From a checkpoint of a small transformer trained on Wikipedia: 8370 steps.
Each number is 128 + 24 x the weight over the matrix's rms, rounded and kept within 0 to 255. Layers, rows and columns count from 0.

# layer 9 attention query, 320x320, rms 0.169, rows 28-41,91-105,155-168,219-232,283-296, columns 0-79
[[130 117 115 133 144 112 138 146 128 147 110 127 143 152 113 137 106 124 107 173 108 117 134 120 133 124 133 128 123 144 148 140 146 123 154 137 112 108 134 127 127 148 164 148 139 126 128 142 116 107 167 123  98 145 131 144 150 127 123  81 124 157 118 110 151 125 124 130 134 134 143 109 129 147 119 125 139 134 115 119]
 [143 143 107 185 111 115 122 139 133 143 134 118 115 102 121 121 128 132 124  83 134 101 137 128 127 132 152 113 112 142  97 137 128 112 121 135 138  96 137 140 121 135 109 111 136 147 134 150 187 134 119 138 119 106 107 149 145 156 157 117 123 134  88 165 134 139 121 157 166 150 120 138 125 132 141  93 139 149 111 132]
 [140 123 116 132 141 115 148 125  84 151 136 144 140 138 125 133  87 137 125 130 114 136 142 137 171 151 180 123 100 113 120 105 185 148 140 145 147 141 111 135 149 104  97 139 134 150 132 115 140 113 142  96 129 116 128 146 139 132 159 139 104 141 111 168 126 121 173 125 119 109 140 107 109 123 111 144 118 150 126 123]
 [127 124 115 120 139 109 145 148 146 128 151 135 127 141 159 109 112 103 105 124 145 121 124 107 124 107 113 137 140 141 137 134 126 126 145 141 126 109 131 122 154 146 142 121 142 150 113 134 144 114 126 146 122 133 146 141 155 132 138 148 152 109  99 164 160 118 138  92  93 127 173 110 152 120 127  98 138 100 141 153]
 [102 162 111 122 121  93 113 114 149 103 100  77 123 146 136 131 175 154 116 120 154 115 122 153 143 123 179  91 134 112 164 182 113 138 102 122 133 124 123 167 107 152 150 130 104 137 146 117 116 138  96 153 141  81 136 136 147  83 154 135 110 132 152 113 148  85 144 136 130 103 191  76 114 114 135 173  95 144 138  98]
 [131 104 126 127 114 110 135  95 114 134 122 119  99 133 110 150 116 196 134 137 144 105 139  84 165 118 153 136  75  91 144 149 117 171 123  81 137  99 159 131 139 142 158 124 121 139 137 183 138 100 137 142 139 103 118 111 166  89 163 105  93 114 169 120 138 169 121 199 120 127 127 106 107 118 149  92 114 164 148 130]
 [128 131  98 134 122  79 149 178 155 108 142 174 124 104 113 136 114 136 135 167 114 147 161 138 123 132  77 134 133 109 116 127 129 119  88 145  72 143 142 119 151 145 111 162 119  98 112 145 152 133  85  91  77 110 135 117 125 128  79 104 113 158  89 116 101 113 140  98 160 147 181 112 114  92 132 116 115 155 124 147]
 [123 140 126 130 138  99 126  56 103 142 128 123 117 145 112 148 133 141 145 167 124 131 127 112 147 115 123 124  99 117 138 128 148 135 152 112 164 115 157 128 111 132 146  89 106 156 129 136  96 129 183 152 122  87  88 113 114 134 109 136 112 116 132 155 154 178 140 143 132  96 179 131 113 143 118 195 110 105 119  90]
 [166  82 133 133 129 126 158 161 148 119  82 119 165 134 124 122 128 139 163 150 117 116 134 170 114 135  77 161 118 116 123 162  98 146 121 158 140  80 140 102 103 112 108 160 102 178 132  96 125  89 119 144 119  87 110 118 130 126 120 121 155 113 147 122 118 124 109 133 145 148 131 147 112 105 136 139 134 107 153 111]
 [ 86 125 143 102 171 148 134 123 116 183 113 116 153 138 112 144 135 126 148 111 167 102 104 111  94 140 121 100 137 124 146 114 128 159  67  97 151 148 129 133 149 124 162 125 152 132  68 121 176 114  96 161 125 143 125 142  97 124 155 120 116  99 149 146  93 145 111 112  78 152 178 161 114 146 135 105 144 114 159 167]
 [131  95 119  96 172 143 125 138 109 122 151 110 111 110 128 116  90 140 136 126 136 124 141 129 153 113 141  90 128 122 146 159 171 120 130 103 105 148 118 105  91 139 127 160 144  91 124 114 125  86 146 114 118 101 108 165 145 125 107  93 105 121 131 117 129 139 112 138 142 148 128 139 147 114 115  96 155 132 107 109]
 [148 127 133 146 154  97 144 145 126 138 135 147 144 168 111 164 123 125 126 106 129 101 108 134 114 173 121 104 163 127  98  98 151 149 151 119 125 134 131  98 116 151 119 106 144 125 133 128 103  77 107 117 172 147 138 127  96 142 123 150 121 121 128 136 101 154 120 110 162 120 145 122 141 140 103 125 125 113 101 135]
 [107 120 119 117 113  62  92 147 131 127 159 117 128 130  73  91 134 112  90 124 145 140 138 132 134 135 172 128 157 152 142 162 101 155 105 136 110 131  88 121  97  82 140  84 185  74 110 130 168 107 143 143  99 140 128 165 129 143 184  94 110 138 101  99 120  81 134 110 112 122 121  90 150 102 159 114 151 140 137 100]
 [ 85 152 112 128 140 100 127 122 136 139 109  99 116 132 123 102 100 111 105 139 108 126 105 160 184 130 144 132 133 122 140 137 171 113 108 138 124 155 128  93 131 121 127 107 109 108 130 196 115 141 141 139 152 137 161 163 138 138 105 114 147 102 133 113 111 143 127 150 101 129 154 121 144  99 149  90 158 154 121 127]
 [128 153 139 121 147 126 116 119 123 119 117 131 110 114  97  89 129 145 153 144 134 146 120 123 149 103 106 158 138  95 117 132 101 151 118 109 126 105 109 107 144 168 145 119 137 133 153 106 104 103 110 146 154 136 141 128 145 162 119  79 130 135 163 124 122 114 106 135 131 111 135 110 122 139 131 143 108 198 119 135]
 [103 112 156 167 102 100 112 124 139 111 132  83 144 113 146 130 140 150  89  77 150 144 134 101 110 151 114 104 114 118 125 180 118  97 157 128 126  99 118  94  86 102  97 154 151 126 135 134 126 150 124 128 123  97 152 110 116 118 120 114  83  89 149 136 111 112 126 128 115 135 157 161 103  85 164 137 139 132  93 119]
 [103 159 131 131  52 158 152 155 134 126 125 110 141  77 149 164 189 137 109 109 144 134 138 145 132 130 139 141 125 158 159 150 109 114 119 173 131 130 126  75 143 125 122 121 113 114 104 109 129 144 122 173  65  92 142 175 112 145 136  92 102 129 117 145  79 113 114 152 130 142 118 134 112 162 155 112 169 142 117  89]
 [135 123 126  77 134 103 111 145 103 141 107 103 138 162 123 140  97 134 131 117 140 122 137 102 146 152 115 123 138 114 153 126 147 135 129  96 139 149 144 100 189 139 152 164 135 119 125 140 101  98 153 109 125 151 109  98 138 127  81 126 109 101 163 122 150 107 151 112 126 137 176 113 116  86  89  93 111 130 119 133]
 [102 165  87 102 147 127 163 164 120 103 140 123 113  93 100 117 100 165 133 138  67 129 153 131 169 104  95 111 132  81 168 157 114 129 144  72 111 107 135 132 136 127 164 145 125 160 173  92  96 107 145  92 157 166 121 160 120 163 129 120 131 113  99 143 127 105 155 135 170 138 113 115 165 134 140 100 101 142 173  61]
 [136  94 122  87 127 131 138 136 151  83 134 129 100 100 158 126 145 165 139 112 130 122 137 124 106 108 147 125 132 115 141 142 164 177 121 113 128 142 120 119 145 140 128 145 150 113 142 158 127 140  98 147 131 134 122 133 137 157 129 144 168 117 113 123 146 169  94 111 112 160 164 104 118 109 111  87 134 152 115 115]
 [147 141 109 117 161 126 132 166 127 126 163 110 154 127 104 110 130 160 170 133 145 133 124 122 103 159 101 136 134  99 169 135 136 124 106 138 131 101 137 130 117 125 132 152 117 115 120 149 132 141 141 133 153 153 126 122 135 117 183 105 113 130 118 154 161 144 102 129 162  92 138 121 151 178 152 115 149 131 133 110]
 [116 131 172 122 144 140 155 130 137 138 123 143 120 115 112 116 149 157  93 107 130 113 162 139 108 147 116 110 107 148 160 158 169 115 123 144 133 148 128 156 168 167 118 112 162 103 108 106 142 151 161 122 102 162 113 131 164 133  84 144 128 150 128 145 107 146 142 133 118 150 112 124 126  85 160 126 148 159 161 135]
 [128 127 108 134 150 172 134 117  98 158 101 144 144 125 125 165 134 103 101  84 108 155 120 153 144  69 182 156 130  82 131 162 135 100 165 120 129 135 147 150 143 128 129 123 161 158 131  98 107 118 115 140 108 164 145 155 123 115 124 148 133 113 160 112 113 153 134 156 101 151 138 110  86  87  97 126 121 159 131 143]
 [124 114 137 119 116 145 125 111 114 156 132 114 184 113 133 169 142 118 120 122 120 141 101  93 108  90 134 122 132 106  97 152 109 116 141 124 127 107 130 114 157 125 115 135 119 152 131 149 120 119  97 138 146 148 163 160  99  88 148 120 141 119 162  95 121 113 139 127 115 131 143 139 114 115 147 134 141 112 121 116]
 [125 133  96 150 130  51 127 112 116 126 120 139 126 142 111 115 128 148 162 174 123 144 129 118 138 132 127  92 153 167 125 144  77 145 129 143 100  99 136  70  96 107 124 133  72 154 134 142 148 169 144 112 121 103 109  96 166 152 138  78 113 115 120 150 147 118 126 110 152 132 149 125 142 151 125 147 120 110 110  80]
 [119 119 120 111 157 113 151  94 155 138 136 115 141 117 138 143 132 136  98 129 174 122 130 121 148  86 147 152 128 141  78 168 178 113  95 137 100 138 109 141 135 125 116 124  98  87 100 150 102 106 112 138 101 126 142 161 115 123 137 184 147 173 136 108  79 130 144 147  67 165 163 130 145  84 148 109 169 157 139 133]
 [142 133 158 148  98  85 127 144 162 121  61 147  61 125 125  83 125 128 161 112 126 156 130  96 108 147 114 133  95 154 143 143  95 136 172 125 109 149 136 157 163 117 142  84 137 130 108  90 174 178 137  87  92 132 131  86 150 175  86 115 106 100 147 155 103 100 105  74 130 141 106 130 124 114 148 121 131 135 164 141]
 [134 144 186 107 111 142 144 159 121 108  92 116 139 125 136 113 123 136 116 100 145 105 162 171 145 115 155 156 106 134 137 136 162 131 101 157 132 116 129 146 146 170 147 158 165  85 125 119 141 110 131 111 103 130 130 119 113 122 124 151 110 151 152 121 119 112  97  88 122 136 130 120 152 101 116 166 137 126 151 174]
 [131  94 142 141  99 151 143 116 155 128 135 109 147  64 136  82 140  91 152 156 115 146 134  96 130  90 127 118  78 165 155 118 105 126 132  66 119 194 130 102 125 116 143 121 169  97 130 112 141 125  95 134 137 144 130 186 108 104 157 123  90 132 143 118 114 128 156 144 106 118  86 136 122  99 122  91 123 138 150 133]
 [103 151 125  90 145 119 170 134  74  92 115 134  86 160 153  37 117 147  40 206 209 197 103 111 164  76 148 109 109 137  62 124 137 120 100 139 169 144  59 134 176 146 226  87 137  91 111 116  86 142 114 145 150 108 143 150 153 122 122  95  96  75 158  99 193  94  91 117 115 186 186  73 144  79 120 107 115 118 140  99]
 [163  89 210  70 127 108 166 140 171 107 127 118 173 131 168 108 115 155  99 114  68 115 113 116 101 132  94 106 119  85 179 199 125  55 177 195 109 131 104  35  74  95 118 100 107  36 162  75 144 120 114 103  68  71 177 136 146 114 211  98 107 157 176 128 163 144 103  45 121  56 120 111 132  67 165 121 125 108  72 146]
 [114 170 105 123  44 129 152 156  59 158 155  54 107  85 167 178 167 108  63 216 143 116 117 109  65 144 112 175 161  85 135 144 171 138 137 220 119 143  57  88 144  79 132 102  94 104  77 103 118 124 166 174 111 183 132 123  74 112 185  95  98 155  74 139  89  56 108 200 231 132  97  93 146 166 176 135 138  92 115 137]
 [147 146 144 175  77 120 103 159 102 169 172  89 171  88 136 110 122 128 124 126 168 104 109  91 102 255  85 151 104  94  95  53 170 140 168 133 136 137 142 127 102 162 135 129 170 158 152 120  92  56 153 129  90 180   9  36 157 122 143 150  92 153 114 148 144 116 146 104 162 117 203 109  50 161  58 155 132 159 139 143]
 [143 233 109 137 117 136 166 180  91 141 136 124  29 101 150 112  80 136 143  96  69 183 106 112 141 100  94 113 114 134  78 109 174 152 133  76 126 104 157 168 136 107 176 159 126 164 179 110 111 112  95 119 128 143 101 144 174 170 185 205 130  62 156 154 160 122 171  76 148 134 139  76 131 130 142 100 115 126 197 101]
 [138 135 114 132 126 129 121 115 128 118 144 115 104 124 126 128 125 120 118 137 101 110 125 115 129 137 105 112 123 142 147 113 133 121 114 115 139 119 126 142 128 131 117 132 129 110 125 117 136 110 151 116 154 125 135 137 136 115 124 125 134 104 133 136 113 132 106 120 149 122 115 134 135 120 126 148 122 145 125 113]
 [142 127 143 125 127 113 125 138 106 113 135 136 124 138 123 121 134 137 129 119 108 125 125 137 146 138 116 106 130 116 158 115 129 140 101 123 120 125 146 157 126 123 120 120 120 121 132 124 119 129 133 126 151 143 148 129 129 122 125 110 128 113 139 140 112 139 111 146 138 118 129 121 132 151 110 109 117 145 112 107]
 [ 88 122 129 130 126 108 119 105 134 136 117 128 132 155 126 130 116 137 113 125 132 129 139 115 124 136 112 149 156 128 112 134 147 120 119 160 112 116 142 129 146 132 118 146 140 127 114 135 121 131 139 125 126 101 129 128 114 124 140 141 138 136 107 142 123 111 129 132 103 145 119 133 134 121 114 116 132  86 133 115]
 [129 104 113 140 120 114 113 122 140 137 134 136 129 132 130 129 132 115 145 123 149 126 131 113 128 107 138 131 132 154 118 142 126 116 132 122 116 143 125 133 120 124 139 116 123 148 127 128 154 125 115 121 137 142 122 127 119 113 135 160 118 127 119 135 144 135 126 113 129 123 116 125 143  95 118 145 135 139 156 118]
 [145 127 139 145 117 141 131 144 105 129 123 137 148 145 111 127 123 124 134 119 120 145 143 137 141 118 115 106 137 128 130 137 127 132 118 124 111 163 137 153 150 125 136 130  93 136 130 136 135 132 111 128 102 149 127 135 130 154 143 123 151 127 109 108 108 135 127 128 116 161 129 114 121 137 128 112 130 141 121 134]
 [130 136  98 143 107 117 125 109 139 130 127 157 112 127 150 126 124 126 126 166 140 139 129 129 149  97 157  99 143 131 109 139 135  87 139 100 100 140 140 137 133 123 133 119  98 124 127 125 143 147 109 121 128 167 111 169 129 111 136 140 138 132 135 161  86 134 150 144 113 130 110 139 132 119 153 105 150 155  92  78]
 [115 143 130 108 148 118 138 130 146 147 130 110 144 138 150 124 120 144 143 111 152 130 136 123 124 117 110 122 116 120 108 133 133 132 125 126 143 125 138 143 132 121 132 145 132 119 151 153 107 133 112 148 112 127 120 106 107 132 165 123 137 149 133 131 125 129 134 129 122 130 124 137 133 152 134 123 137 113 129 128]
 [ 99 152 133 120 100 130 128 114 129 146 142 114 129 137 116 126 123 106 102 107 145 141 140 113 114 125 104 133 131 130 128 155 136  89 145 151 112 114 164 107 145 119 167 149 105 141 142 127 131 143 139 128 120 122 120 119 137 115 146 127 108 120 129 136 111 123 107 114 124 125 128 120 141  88 122 131 132 103 127 135]
 [116 119 156 121 144 149 117 154  85 124 138 106 161 146 130 125 110 133 134  96 155 127 137 137 113 135  89 150 131 128 155 144 155 146 131 136 155  92 120 129 130 137 124 136 163 133 127 154 120 109 117 123  99 104 122 119 118 158 151 135 133 137 123  89 154 124 104 130 112 101 129 142 116 163 131 134 130  94 136 160]
 [135 139 157 122 138 119 144 149 118 137 133 136 121 110 118 123 129 135 112 140 153 139 122 139 114 129 129 118 132 144 122 119 134 136 128 142 146  93 132 136 134 143 114 106 115 143 145 150 139 121 119 167 141 114 132 135 131 130 139 106 143 166 133 142 107 131 130 137 114 133 132 127 129 142 108 143 135 148 144 109]
 [145 107 150 160 143 116 162 145 156 131 133 115 124 122 130 177 149 126 125 102 148  93 157 135 133 101 108 125 115 116 138 168 131 101  95 171 123 146 125 141  83 110 151 117 147 121 119 105 126 166 115 152 104 108 111  85  98 149 161  93 104 126 107 172 140 100 163 124 106 129 131 108 123 118 150 138 130 148 106 133]
 [ 89 125 149 123 108 106 108 118 134 153 121 105 132 102 120 108 126 123 152 127 126 141 144 118 112 135 127 137 139 158 144 149 151 114 129 135 136 136  88  97 140 137 140 118 141 137 118 131 112 134 120 104  96 111 141 146 153 122 120 131 103 134 116 142  94 113 131 174 112 179 132 123 106 102 154 139 148 133 114 151]
 [111 132 100 131 146 123 122 128 143 128 122 115 157 146  87 116 133 136 115 157 149 155 136 130 101 156 142 140 141 139  87 111 169 137 114 128 118 162 136 118 131 141 131 120 137 168 134 136 131  88 110 123 129 131 109 103 121 133 118 117 161 114 116 139 138 126 128 105 143 142 118 125  97  74  90 139 102 146 188 106]
 [156 157 128 106 160 111 134 106 136 127 124 138 123 101 115 126 119 156 146 117 101 147 128 143 148 105 137 130 117 145 123 124 120 164 162 133 171 120 124 138 123 132 142 154 126 154 128 108  99 129 126 122 136 157 144 126 126  92 169 123 115 102 104 164 142 113 156 123 110 137 118 109 144 121 148 133 124 114 138  94]
 [131 117  93 119 128  80  96 130 141 116 111 165 147 118 150 109  94 137 113 103 112 119 130 107 100 128 160 121 149 139 129 140 105 106 144 150 135 104 100 126 136 120 133 137 155 132 157 146 123 144 108 103 162 135 110 112 113 125 132 131 147 118 135 110 170 119  89 143 151 124 145 116 118 131 148 147 122 117 163 101]
 [158 167 147 117 186 109 114 158 112  92 143 132 147 108 157 117 128 139 134 115 128 170 106 129 103 103  97 127 116 122 139 118 127 120 122 125 151 122 111 179 159 130 127 143 136 111 125 121 114 139 115 115 138 135 172 155 121 161 166 102 115  97 136 175 111 148 101 145 159 129 157  96 131 110 107 125 159 160 127 126]
 [106 131  88 138  90 125 147 144 131 164  76  84 107 113 107 147 157 123  96 136 137 171 134 112 117 138 131 145 138 107 119 152  89  98 148 110 125 105 140 147 124 100 128 104 149 129 109 103 142 137 127  96 108 153 141 102  93 112 129 153 130 159  82 131 125 128 121 126 107 122 127 142 111  84 116 116 115 117 117 106]
 [ 94 110 110 169 128 103  98 116 123 129  78 132 122 163 130 135 166 113 156 128  90 110  75 144 128 143 148 123  97 155  87 112 136 131 179 117 134 152 116 132 128 150 127 111 127 153 140 130 110 174 152 137 107 111  48 106  94 154 119 151  98 116 107 130 119 120 136 115 132 132  99 134  86 106 161 144 122 147 148 126]
 [130  87 153 145 154 146 146 155 141 115 125 162 140 150 144 122 122 128 129 130 155 122 146 126 116 142 115 149  99 162 110 105 152  94 132 145  96 163 109  98 135 119 144 148 123 134 110  57 140 132  96 140  96 123 129 113 119 145 120 119 137 114 149 116 118 131 107  53 144 127 152 118 136 101 131 130 128 133 125 121]
 [155  92 141 123 156 129 127 117 101 113 117 150 130  97 149 164 123 128 111 156  91 147 101 114 173 108 127 145 124 158 127 112 131 140 188 101 128 153 120  78 138 149 160 115 122  96 115 105 111 163  95 123 118 150 108 134 126 135 128 142 121 108 150 141 130 164 120 148 128 124 135 131 170 144 111 141 142 149 112 113]
 [123 112 119  90 137  98 181 157 165 163 157 104 135  98 161 159 107 133 148 114 113 120 106 128 155 107 134 119 145 103 107 151 144 131 124  94 108 116 113 130 107  99 157 106 107 110  97 150 105  87 131 169 156 128 124 154  82  95 180 101 135 134 147 119 119 107 134 173 105 130 140 129 119 140 138 117 174 131 113 119]
 [159 155 148 130 114 153 154 128 126 135  82 199 133 135 114 122 163 136  99 120 143 147  77 123  94 136 134 119 120  90 151 119  97  93 148 142 105 163 108 134 137 139 127 132 136 136 134 126 123 173 154 133 124 134 132  89 128 122 127 160 119 161 136 150  89 178 149 121 106 113  94 121 151 102 148 109 118 144 132 154]
 [160 103 153 164 149 155 124 129 108 110 162 137 139 138 152 141  98 193 119 107 162 133 111 134 174 137 123 167 101  83 141 108 108 149  84 116 136 127 165 122 104 171 153 161 143 128  90 131 135 125  81 155 136  78 129 142 130 112 163 152 118 169 138 119 113 112 107 130 117 120 119 122 116 162 124 117 142  84 108 140]
 [175 176 147 144 155 162 149 135 129 107 156 119 114 132 137  94 118 128  74 133 128 141 109 153 206 105 118 151  96  88 141 127 144 138 116 119 106 154 150 146 175 117 145 132  99 128 104 117 107  96 139 127 159 105 147 111 175 116 120  96  69 132 139 145 165 116 132  68 114 120 133 116 129 134 137 120 110 141 150 144]
 [133 133 184  79 116 155 125  62 144 112 121 139 120 127 156 115 137 139 125 105  89 130 131 117 146 159 114 102 139 111 146 166 101  96 127 126 122 157  93 103 104  95 150 117 153 113 177 126  97 124  91 154  64 117 166 147 156  97 160 110 128 101 142 141 157 172 116 109 126  83 124  94 137 136 100 166 158 111 118 125]
 [100 133 103 133  88 107 151 119  86 100 112 121 105 131 166 135 152 126 112 159 127 135 154 127 105 138 144 124 140 127 151 133 100 101 137 159 106 126 136 101 134  69 100  98  84 112 137 135 110 150 147 185  92 145 128 118 187 137 121 139 103 138 119 128  90 124 108 194 159  88  96 138 153 157 158 173 140 164 138 141]
 [142 130  80  74 128 162 134 143 137 148 154 147 142 148 112 108 101 132 120 134 105 191 126 120 140 143 113 124 121  97 106  74 156 137 105 125 140 142 164 124 141 143 135 124 146 182 131 119 130 125 106 125 136 139 114 120 151 103  87 134 117  82 147 149 147 128 167 135 138 144 143 117  83 153 125 130 145 152 125 124]
 [127 198 105 166  99 105 175 122 147 120 122 123 127 129 121 132  92 125 112 132 103 137 155 101 113 118 122  80 161 159  98 133 178 162 133 121 130 121 128  96 134  90 132 112 110 128 162 117 136 126 134 102 131 137 155 181 119 115  94 187 154 138 116 167 132 113 133  91 160 143 121 124 149 123 129 139 136  95 193 151]
 [169 108 120 122 126 114 105 125 154 122 133 133 142 153 130  97 116 122 142 134 146 120 102 128 101 162 108 128 113 116 143 150 148 116 115 143 150 130 153  94 146 132 131 129 144 130  98 121 150 158 106 111 129 103 146  85 163 174 131 109 114 152 129 131 114 109 147 101 108 113 177 101 154  93 169 120 133 162 136 137]
 [119 127 113 134 128 102 156  91 114 129 149 119 154 131 138 114 114 130 101 111 146 107 105 125 107 151 121 136 130 140 128 119 148 120 142 135 135 120 137 137 116 128 139 159 117  95 124 125 117 121  99 132 127  91 140  92 123 140 140 124 142 103 152 138 121 154 115 126 124  81 136 118 127 147 122 115 129 140 133 130]
 [152 158 143 123 103 137 115  92 169 113  93 112 127  81 119  98 149 120 128 129 130 108 120 141 121 116 103 136 102 134 132 152 122 138  93 103 106 144 154 134 129 125 122 101  92 120 116 148 128 134 153 151 117 101 155 109 143 117 122 127 123 137  83 128 139 165 148  92 123 141 103 155 166 164 126 136 169 160 151 112]
 [123 135 125 119 137 158 104 127 133 142 118 103  92 150 125 110 102 127 128 130 111 117 101 127 125 118 109 137 101 107 130 132 116 128 103 119 101 127 110 124 125 115 138 122 118 162 149 109 153 118 131 141 110  92 127 130 138 132 116 146  94 131 139 138 118 124 112 108 111 145 134 115 133 123  98 130 129 144 118 157]
 [151 147 158 116 168 105 137 150 133 105 130  92 133 164 140 122 132 139 118 137 119 122 156 121 126 143 132 137 107 161 138 103 140 123 125 143 133 127 106 121 141 121 130 129 160 121 124 135 119 129 113 139 132 107 148 127 133 119 146 137 126 127 105 118 127 100 117 116 129 128 120 108 125 152 148 141 147 104 109 116]
 [123 150  80 121 106 111 110 102 135 115 103 118 111 145 128 123 114 158 119  99 132 111 130 104 106 188 155 120 129 147  99 102 130 110 145 184 138 135 133 143 153 157 116 164 125 142 114 137 133 149 137  93 111 100 169 100 142 112  97 132 144 151 128 153 118 115 131  88 115 103  79 134 123 161 152 111 141  97 107 186]
 [145 150 161 120 122 101 115 150 134 123 117  99 126 147 152  97 113 145 126 114 137  83 121 136 136 132 133 128  89 128 109 122 122 136 105 150 118 115 134 152 113 127 124 108 122 136 124 142 139 103 110 148  98 144 136 151 136 125 170 125 135 137 139 121 123 108 126 142 100 137 102 129 123 114 177 133 154 116 107 119]
 [156 114 141 124 116 141 122 125 122  85 133 155 107 101 135 130 141 104 113 134 134 104  84  94  99 130 138 158 169 108 131 122 102 124 109 112 135 123 112 154 130 145  96 156 121 155 128 142 133 101 108 136  86 150 119 109 131 143 171 118 152 169 114 123 133 121 109  79 148 128 156 126 175 109 151 147 111 159 105 101]
 [121 157 137 124  95 144 133 159 123 137 103  93 139  74 138  82 123 130 113 107 148 130 142 122 105 122 141 176 119 108 144 125 133 108  66 125 129  96 116 147 146 139 113 149 135 157 104 149 143 122 139 152 116  97 133 138 119  99 103 149 101 134 162 112 125 114 138 119 127 146 138 149 129 141 155 134 158 120 102 145]]
# layer 9 attention key, 64x320, rms 0.157, rows 27-40, columns 0-79
[[101 202 119 138 118 138 111 141  65 154 123 120 181 118 146 122 157  81  83 150 136 159  90 135 189 133 135 145 136 103 122 171 109 156 151 110 146 110 129 153 143 137 138 118 125  92  90 110 132 147 165 118 138 131 131 128 153  67  72 126 111 149 149 140 107 108 122 123  86 116 138 125 121 103 177  94  45 117 166 154]
 [196 146 116 100 137 159 164  81 152  94 138 125 120 115 169  88 113 182 140 139 106 118 170 125 123 144 148 104 122 145 144 182  98  92 116 118 125 133 156  98 116  86 102 115 122 155 153  98 122 118 135 139  79 131 169  96 154 129 126 121 108  87 152 129 165 110  98 106 102 107 110  82 151 148 138 128 135  90 107 178]
 [136 135 112 163 124 104 145 152 111  53 171 127 113 141 203  68 137  89  86 133 171 173 172 147 123 105 122 133 164 137 174 184 122 138  98 133  90 122 142  94 198  53 144 123 106  95 131  79 123 138 126 148 124 154 133 112 153 126 114  85 149 155 156 123 122 114 134 109 126  83 133 110 183 171 175 142 139 122 144 146]
 [121 107 123 125 108 156  88 131  80 124 151 151  88 156 123  95  94 138 133 183 108 143 128 120  87 161 105 130 160 109 108  81 131 122 111 215 149 135 148 130 157 168 124  89 124 112  86 156 205 142  97 149 143 132 107 149 149 145  71 101 155 148 141 138 185 124 160 142 130 194 141 152 123 174 152 126 115 168 120 137]
 [172 120 132 156 111 119 100 171 121 126 133 122 121 119 134 106 123 122 125 116  95 104 150  81 107 144 123 106 131  92 111 129 122 114 106 102 121 145 146 153 147 124 103 150 109 118 142 134 150 139 174 122 125 173 130 130 109 130  75 183 136 139  97 128 135 108 120 134 121  99 173 121 179  96  97 125 140 115 113 156]
 [ 93 119 149 129 151 120 117 106 142 137 141 137 115 120 145 144 128 109 123 123 140 126 148 120 127 133 140 125 138 124  96 137 115 150 121 130 118 123 138 134 115 131 111 105 113 140 143 117 136 127 143 147 117 159 130 118 135 118 126 114 137 156 162 139 146 142 155 118 127 160 120 122 139 127 146 158 136 119 121 133]
 [133 141 127 107 109 155 126 103 127 129 140 139 130 150 126 121 146 113 155 139 135 114 115 118 138 122 144 133 129 136 100 134 122 109 136 110 103 107 133 125 136 107 101 124 100 138 120 118 136 127 142 134 130 112 130 123 149 147 128 126 139 159 127 123 131 125 141 150 131 117 122 129 130 117 150 146 130 131 156 128]
 [130 130 124 141 125 100 158 136 148 141 126 124 111 151 137 117 137 122 140 141 137 109 129 115 130 125 152 137 140 129  94 125 121 149 143 111 169 107 120  90 128 152 135 100 116 155 150 128 154  98 134 160 104 107 117 113 104 154 132 142 124 121 124 103 128 152 146 131 120 119 123 144 128 149 139 144 147 166 126 144]
 [ 98 111 139 153 138 116 156 152 118 117 132 124 128 132 150 116 128 153 125 134 141 152 149 142 136 138 142 132 137 144 131 127 158 134 126 141 137 126 122 147 115 139 118 104 121 121 154 111 126 116 122 108 147 144 127 142 141 131 115 134 121 137 150 122 113 126 136 114 121 141 132 132 135 141 109 114 114 117 129 171]
 [160  96 126 137 152 141 132 140 137 149 122 132 107 154 132 101 133 142 128 160 145 130 143 131 144 146 146 140 126 139 119 104 144 107 116 123 140 127 128 115 141 144 144 102 139 126 110 111 142  96 169 107 135  88 141 120 122 129 127 117 143 146 132 143 112 143 128 119 126 123 143 160 136 111 119 135 153 103 140 154]
 [157 169 116  78 123 109 106 135 127 120 143 114 172 154 128 153 101 119 114  95 141 117 125 141 156 127 134 110 120 124 149 131 136 143 152 159 124 142 120  61 104 149 139 128 129 110 130 158 139 118 128 140 140  74 164 135 116 122 144 112 127 129 139 112 154 123  99 121 124  78 130 114 131 116 186 125 121 134 154 146]
 [118  98 124 145 100 131 146 152 146 131 118 141 140 127  98 151 125 160 129 140 116 109 103 162 138 116 139 154 117 174 127 113 116 138 123 108 111 129 138  99 119 141 121 133 109 143 104 160 160 100 122 103 112  81 108 115 131 138 123 132 118 144 115  93 132  94 116 104 122 161 150 157 125 132 117 108 132 127 140 142]
 [117 146 120 151 111 144 158  89 114 145 106 118 125 122 118 125  90 103 135 144 101 100 127 133 116 138 135 123 166 162  88 121 159 153 137 130 120 120 131 112 146 103 132 143 138 120 147 143 143 131 139 127 125 148 101 149 115 132 150 108 152 156 121 129 117 102 161 150 124 147 120  98 130 164 133 149  99 149 147 122]
 [115 153 121 148 150 148 123 138 117 153 148 144 126 105 153 133 137 104 105 122 122 121 151 130 148 129 116 116 117 129 117 141 102  99 133 152 138 126 166 110 169 126 146 141 114 157 155 140 118 110 141 110 112 152 116 152 122 105 121 128 122  85 141  78 109 146 147  92 128 126 114 140 134 119 134 137 108 114 135 152]]